{"norm_eps": 1e-05, "tie_word_embeddings": false, "init_std_o": 0.0, "init_std_up": 0.0244, "doc_mask": true, "max_steps": 11055}
Each number is 500 + 25 x the weight over its row's rms, rounded and kept within 0 to 999. Layers, rows and columns count from 0. Numbers have three digits each. The size before them is the row's rms in percent of the matrix's.

# layer 6 MLP gate, 1024x512, rms 0.0525, rows 895-911, columns 384-511
096:499483468455442455513502485466494471464526543510486491507474495496466453462524526509528478496508545466561492520504466523511491499514487491519494490491523537494488455506530506509492486499472484528470486511493531467471524505459518481485515502484459469494477489476521518502491511495498472487489480498482471517505515449503462526522472550491514502545482499481561467493515503455502482574495
100:486469522488494475497483508485494466464473506471474531499498487528473507495508492515518484514435466462540473528455470529481469499512507516524515533487438520532487524519489524501528515499513467495480482483553501474520455528486562491424470499523501463478448504496517509552517463532506480519513441555507514458494512513500495505444505510539517478518534522483565477488512504500480480477545
100:528506491472495526489482517504446498520524514484513491510505480486513493490528543477474502523518505501526499533451466519457515469490453519490549504495461530518546498532472492546523486495493480479492497472467494482483496495515557506503472441538489531532497508521503482488529449464518506525501506480543452498473482506481484507532522498524501483503504447498528536493523516489477555475525
104:456488466484482502501464559497474501528473458499462507502508526499520470496522490455509511524490481541490500523481514457461507484476468482531504510488462460466476513503474485509502517525474510507435523500484508476555488459531484511501482497535503471497463550538483519526512493486513489497517502512525531475505538474502496520469519531476521484508513516506517526488485535536508546506467
107:508501496505520485484509527502538517509498475527470488531450494497494488527509493503490475475445482506524529481510497535483497532455473479514489485503506489510503539491526517481517491523537487521531536521506445496506461486521487466504467505511538500453522504485500511504535501534512497486505465487493493520516443474514501516517500463520500498470474492508493486480552537496501487495506
101:504503499512494530526513543513584493506557487508448488523506519519524490538467494542493521480531505499484484511506497480473518464500487537499469474498506517497466443490506536480520459462529513479506530514474495485551495491519506490484507496453538488542488495468466485518509510498508517521481484508452544480478515501484538515474451492475514476496479522524492486500480518472514501472483
100:546498497511522487533517524497473498515511521543531505453469492489490531464563501476542494503484465469482469486555471455485470477519498476509495511523553573513538511511474466516513490493491516511479462517545494518451516528494498504465517526520496501483537514502488518483462487507494485522520504484492476548496506509549520512498473495471492498540510490491514522530484497498523513496512
103:508470507455466496498494506483503477490508511475502522490458482516502548500455478522455478496532519504468477504492497509462460531465529498471500525456505465479501479519490506478493486484463506463508547492492490502561503504514495506504482504522483497515471510523544489488502510485537516535532487499481446498516458532467491550488529497477493517474525495469536514501501539498488517531492
096:502517506428490467486510474513517522465512528477471488461460454490491520458541481498503481479502524500469514475461501465498516525491562493484495495529510500496505505491538479482449526470539540472522524555503523477465456499506498504499506452514527512503517536490489506487452504511478492529463504527524484519473500506518527463496504485468503478467498528478519554515536511458521481512559
095:500504496502535469524475504462528493499482475533474540495496549525491496484505552499499475517475516463479507522499491545509463476475528550495458512471510521485513491514501517484511531485496512512515492464479471532539495507491489490546504491499469488464455522534514545492509513500485490493500523485502470509490480487529501512518507512484495498537505515522508510436483514518541482501513
099:530491553482486506494502480536492474477482507537497496521452510537502487518512491493547514475494517515459509514502513472496479488487477496510503520512499540517469525540461465476496512531472484481481577479459467487494526533523501553484492451503516501489558479514492507499511538492459481524500495541514535473507495478465513492509527464523510460539449519492540501500493498515497489499528
098:462501471484516477511540486479487531519506508511527470515509532502472469495495497492536498543473494504450465506499540476461522496476516500512481517534511499497541522494481506418515465529503496503511528457480471482503503476475506496506518504514502544517529492452521534519484489483501476506512454506518459507477515497517533528495511507492501483471504501479486481560478481517466442533473
101:495505508502522507456453467510524483474470509485476479509512462486514483477517529494475489556495535479500488484523489473472526521496545436533517472454508484522503498461508500492504474490508542455503533520467489512489517474554464502509498478482519519544508454489514510492495532495520471500491492482509518511479500472501508489562502498472459516513512496515517461461476533481474483497516
102:457476541455491497515487507518482500524444515479501454512497471494480518525513510497504484542482469516507471491484504514488482507518486510532517474509466524502490519540482488480517495501484509524499465470483514509545505515461565533497481486454500498451463453458586495525483546488535529494498471506515514479504457471488498529550519525472475490520496500482494503495492505501498483507488
105:475516505525532493519478454468449514464459515505549507526487492484484510467539528479541508514510515502527500504480529521469486521511524484473479542516510483501490510492487488511518487511504510498491484522516521517489503500453502530503500483463503465551484472511505502496479495562492501458504521539498551495500491529514492511480461532452480482474542501522507491505486530469495468508433
099:490522494495508487535494511478537491445521429513545498499534490526524494539479458554490547461454482547493490535521476506530516470502486509519491490499493501496540494509493456446511522489476503501490521524480507521519465498467476507482516506511484518483466515548441503505491520535521471494498472526452468490502470497468515510504515439460503494482465501529537524501459494481478498507536
099:460543522447497486522525488483454538481508426509495533495498448492463512494481483536543481478460521487450504525538481476481493525497490452525515536540441491495488518484504507495499493480451516473493483524485478537517517483492525511565502502471508521477491477513536515502478456492510529550478481474491491476496522487506488468530469505486501544553477502485476517496517542489516497488484
# layer 6 MLP up, 1024x512, rms 0.0564, rows 895-911, columns 384-511
099:504489487552512473510503524504494529514494486502495502524470499506528508502512464552476468506479518513498448488477521516503519514507511517473469540478517491545471529488470460504472502530534472494447518459514483460546476525532451522497482521475501495493484574481485509542544488521515498531519460523552489495506511506524535517460461516496526532477522515523473503503498499454484473551494
099:482509472526487506521536512530503478461531512477511553478481471520484482518505551467472513499487496459450533472493485490470462552477520498551476466491475480491509454483464497490468511537495498518493551473497512485484523505505457500493481473507486510494502493504463486480500535489497493548517510518519522515504512528500494489485564461471492500489545496465517474484484511513472451482466
103:494504509451494513495483529486485514491497480484510526540482515489490522544504475504499496496533455495468495528506487503506465511498500531515485505513542489516515533499444493498490517536478502543510470470506527508479501454478508499504534460475513492523445457459504492520512519540542473513538505495545508476503495525495485494505541473487529489541481546486507561490464518475522501458478
104:505505494449510486478505486521483560497506517492534496529490480527519471527549487542550493456489473493516516543478448493554508532496480487496511454520535511553457494504537507486507506479518511474522503508501488492522525526493518534461480455512484467503475464517505507460511521505513515491493469474469537542481486442526472487484521484547502520534497482541486508532512478522487509523492
103:481520438498544519502542525534505506474540491449498469515483521508483502512486488507559463495519492507478506503505472446502433548536515474504509507519483471498524495507522452489512483530487529504500484469458473553517484532520525494546503515520482523491501479467532515512498498459511503516523466490493485527546521498512466502508496472498469522506493500476500509508492515514530484486500
101:486474488473473514480539490443481507500499488539506489534531520517487517554521474488523470478484559454490482460488541517474445486524515508469531504505558507522497463488501487499541469481497458487481493506545554544491474517519479512521454490505505459527509541517495459508504472497501502521506491492512519486518509533519518523516500466514498473490477489441550488486485507468472502459478
100:489527453469481541505508492505470515493501534469449509522459497502512544516494496508496474553486482501528495474514529536446501489505498512508488534511508481481485480477503486555497497489540451502561476497493480529505512475490521475492540503517497441467511533491497495513476532493470505489478466489446508498547512457497498537439480512531485537499465515509500490484555484490502525456525
095:535481519489507452507492504520487483536508522494493497507499530507455455503530501476515501512508454528529477545497524497529490503477486466482532501551496493538470496471477504496488491491524484501514502482495473529458543495491493506458521521466466518455571546537489480522522480458483492499537498483529499487494478475531472485471468535530529495504485523514485467532524496558494541512486
087:525535507491480444463491521464508508531515505472495523454520478518502509497529479507515462527529529480474498479441520506476465488452483512496512451487505485459487505510501498520504471476488485478502483513494509540552487477492533523488472500528495519522499484483488446473512534516552501496472527470486496540521518529489508495508499507509508512501468551475543469507488505517475482492512
099:543516522486528507461485501490521452547515527525528511505526483464540496509561541482465519486577488541483488500503493516496528528503546508471467525502479548535490496522484465463501506515498532445503513507517472491504466532513476477563497466474491483523466467490507511495496438488453482494535494512472484517491485522500514523516498544500499455494506517510519471511514511492529496514517
096:486512471549493477468536459481498508534467490515517519475509521488462543481496475527470510502488504552516523499475526459490462502521483443531489527485520510504471509500513469527466482517504455547493507551539505535541502503477504494520544495491470510482504509470514500475514461496507495508490532489537499526523496531519438535499462497475520478558542499495464478487471512518470463565529
096:510514523480511532491516497527519545525488468486478481490492557511498527514483485503486492534426452487532490488517491514481500505475531486463479483479499509461476525505480525505500488491511522494493509496460526497496474477517506493528484492475503524503489458508504495494440519457515524493492574519521450544515507483485548481521454512511473525503489507510488466469549476538541495477542
100:510489486496504443498524469561501487516484505475494511516566473498487520500548515504509466489515478496511490496489496481491486475499494527560485499451506531476483535508499494522477551487504534549471504474491486502465521454489488511492503482510485509500464502483526507514503498469561520537521558472497486466526483539536515457489472456530508519555503467490482489517503480496481525544479
094:435502508469492473454503535547520530486490522521480482496498509422574491496531503522536536508515463522500530482518508493505475475537510491508469463537537483515535513477492494476484504528504554479479531510463488491516504469498533503558502495466534497464487474478512508557466466487505515510460467451461457508490458516517492487508500504497486508502481514489516504510550511484509473446506
106:496520454517505491534483459506482505488502498513545544506502500459511481469459563504523498432550462504461506494519464472491490515431509525527509487512497545481509490466509484513516462467523540465523515448495489518484502466510500474548495498466484491508486498501496538505469439499509542516509465453471456501472507474501484534525479478496493512518521494474519560505481504465487534492515
096:511495485509480456443459468490491484453500488459471514492483522474508466501509515534514534512572500530500513533423553498508490488521478470508524486528498504506479509467444532488472525546498489505451513512500514449490524519511535512558491535486458506512437507479517486513529534492518449491529539452477489527532477535510477499504492532527516564458499483483501533486495470488452467483461
100:508509507445494512493514474484475499556508486475503494489455498528517516492486527440497467493471480501521507520478506473515522493492497485561492512509462418513513485502507536488482538493509551474549520516514506508460530514463508503505503520468532534517501528530511500483542501501485484518521537503497538524490490493559452498501454469487516471534497479481499485457534501441501547537501
# layer 6 MLP down (transposed), 1024x512, rms 0.0507, rows 895-911, columns 384-511
101:490512483498507448490462489542518495479492510501507500489526502491517511528527505498518508571521462534490535501534526495464468487538519516465485521478467532523502545500506526519505505483485473461488553503526489496512492481493501447507528506488518536507529541512517531484464530465482497521528499503507499502455462494515524491494477459481473450520503467531503474474490467510506505472464
103:546497483472499448472490464500518468504484534494493506467510504461539469459514459513492541555494554519516503475522491532549490474512459468434532469492514510514484492495504489509539479472518492505458490513474533453492482495504500509509523517503503500503457526490481514500508512497491490460516458496476498512487482513499543495516542465479512526496508499494508515513516515500516494529538
099:470507488499487501505498498472441475538512494455498483486533491503467482497534476485499484517517508482509490558483486498529508489458453518492517471529522500517506489462463446520506524488493495510446507530496484490458471540494464484506498467464486460498490512512501504510522475490553462509528504449499518487506539500482504510493497456495491488459537512512475508524480516509526502502470
106:513517492478532445442492493497462517512517508524503516490486486484500508502487473469522440455510510480525507523558502488519501533483507542540504522485491485486493489508538456475470518447493507546528518533534460452514550480485521484477508508520507520472460505494534520501480500488522508488501471512481502497507528480474437480439496492488493502527504495506453484496530485480498516475517
106:474492511480485485463512476518559503473498445493492478482537480470490510502506506512549498519501463567516495509526486508501482519513492517440501493501498508534482535479538507528535498525480548481555498533482489519505534485447474480502505498473509475519540492497521497475549506536517488533500528498488490492495542495513533537509508486484496493487505531505492465485525545500507486469513
102:527468482512492571446501462470495455523475521532490458521498491498514461467515496526491493531476537499450487516515474536466494486531484495501493500474478552529506479563500533465592466487498531505516488502491460519502519540462495523519476426468496519504511486535528507507519552488468533476497503494499480527494470503538526489524485499509500477525516468480455501514526437484482492468485
102:498512513525499530460492507542549494540446490485492472514461486468534500514495529484522492516462446520456517476519546508555505512494505489492507486463512503506509531538520525482484471454544486477482471465503497515473500488464503492507490515490487509462509530514535477502470489481517507490522470527473503483529477534490480486475483514536555478505493546474486497462527509506530500459478
099:499519501475525489465472484512480522506527537481469534484465488536513473499509494505545536484474447464473504501472506501493516532506457488527531510528472498482517520505512467490499480438510502564499499493459485457498504538514510482528478490505531538514502485495508505534556507480481475468459519481479545478486495508479522501507464488472484480554457494522458460513500526485491507489461
091:495499572489519503538519540496448523485541494494550490540538488483488482536520494498501518473479501542531514488553484467482473517505500479490526483480515505504544542558536509497528500544491534455487505481480455500492492523502447537473491486472521475511513489489504536517499474498422513499493516529508513478489454522483497539532486482509530507523529445540461494498529467487469501523509
098:494493496510534537487489492494498513502474537523511467466507488492478476485477491509478453525518508545470518539509519473517470521476500473504496513486549514487483561521547470486466515525479499493551477560498505526508504450526508523464483474523464507492514481512523488465482493480507469462487491448466508501525507515448466543516495459523479457530521499501509526535531493536492507478484
099:481515461494505532525480507434501514472466435502548485495537492536498532514475527504479495491481540500468483501475505487528521548537502535530464528467498494471545497532520505528516506462558482534501491484529528513496506471454524512522466474541533481498500480508467531428526526500438495490488517509494473484505474527535479527501496541492509469511532516506423498494521550521500538501522
098:461497505518552482541474481482473500498496481479496489487529493523572527512490476461496503496483475479509537503517546541549556546484521556484487460508465498511493500489537527474534501489485486505494480491462507513524520528527478525518501474527489501474446516458464471481523423538504518517519502480540479448534492533519482513504491537494534497478518528491486486477500511548521495517547
099:495468498531519506515516486511516474508498509550525526508480491495479498484469506502478523489491486448473504490490475556489456450529499555518513503495454481502470521520514495508472493489440464534502506520488501493512500483486539508539493500500484513538511489456495485476538454510511523531482493468502487500525512493514502453457484503524511492472533494496509516500475649489526479492497
099:479485489493458495500508516508446511532470548504456524465485504507501486470489532472496553493506473532510539515527535536545488514480495508506492519499477527499511477475500529506535480511483518510533487506458496482502493491497519518520537424534509533491495445489501500514510520466459499502445516504560483549539526461488477532523477498523509518510510469471489493443553555559533475477497
100:500518496536490491484504502509525532505510473494475490501502451499479525469478502536525525476526485476489454497494510471490488500494474539485528471526504479478496491542434505536509501504514572487546496528484474527514474477507518502495523490498497488471510508487501512544498500532488494494512518463493544507494510510559486543527460447490516499508533505489497513506491524499496499463514
098:511511512523484518530529457473489437494521543507509503480497478488499490475524528509490480487522498491519527514504509497497478464464519500498521483472507470474508523505499551476530497504477498494533541508497543480498484511512481468498459485494525522532499476464499495550547488529494480491518565544510508477492489490458528562499509493493490464534499508516549535485490493480466494553515
099:499469505509449479500527481547495518508504511470504471507497469476514521536542514475544481482539505459498452559456485481474546497515467521473500481486550496527501493505532507512503498493516545501566482461517515469496476500510489505481476520517558520513514503484482507514517492505511520481505503510530494489476501552552498457483476532496493530490525499514463534536481517482491496496491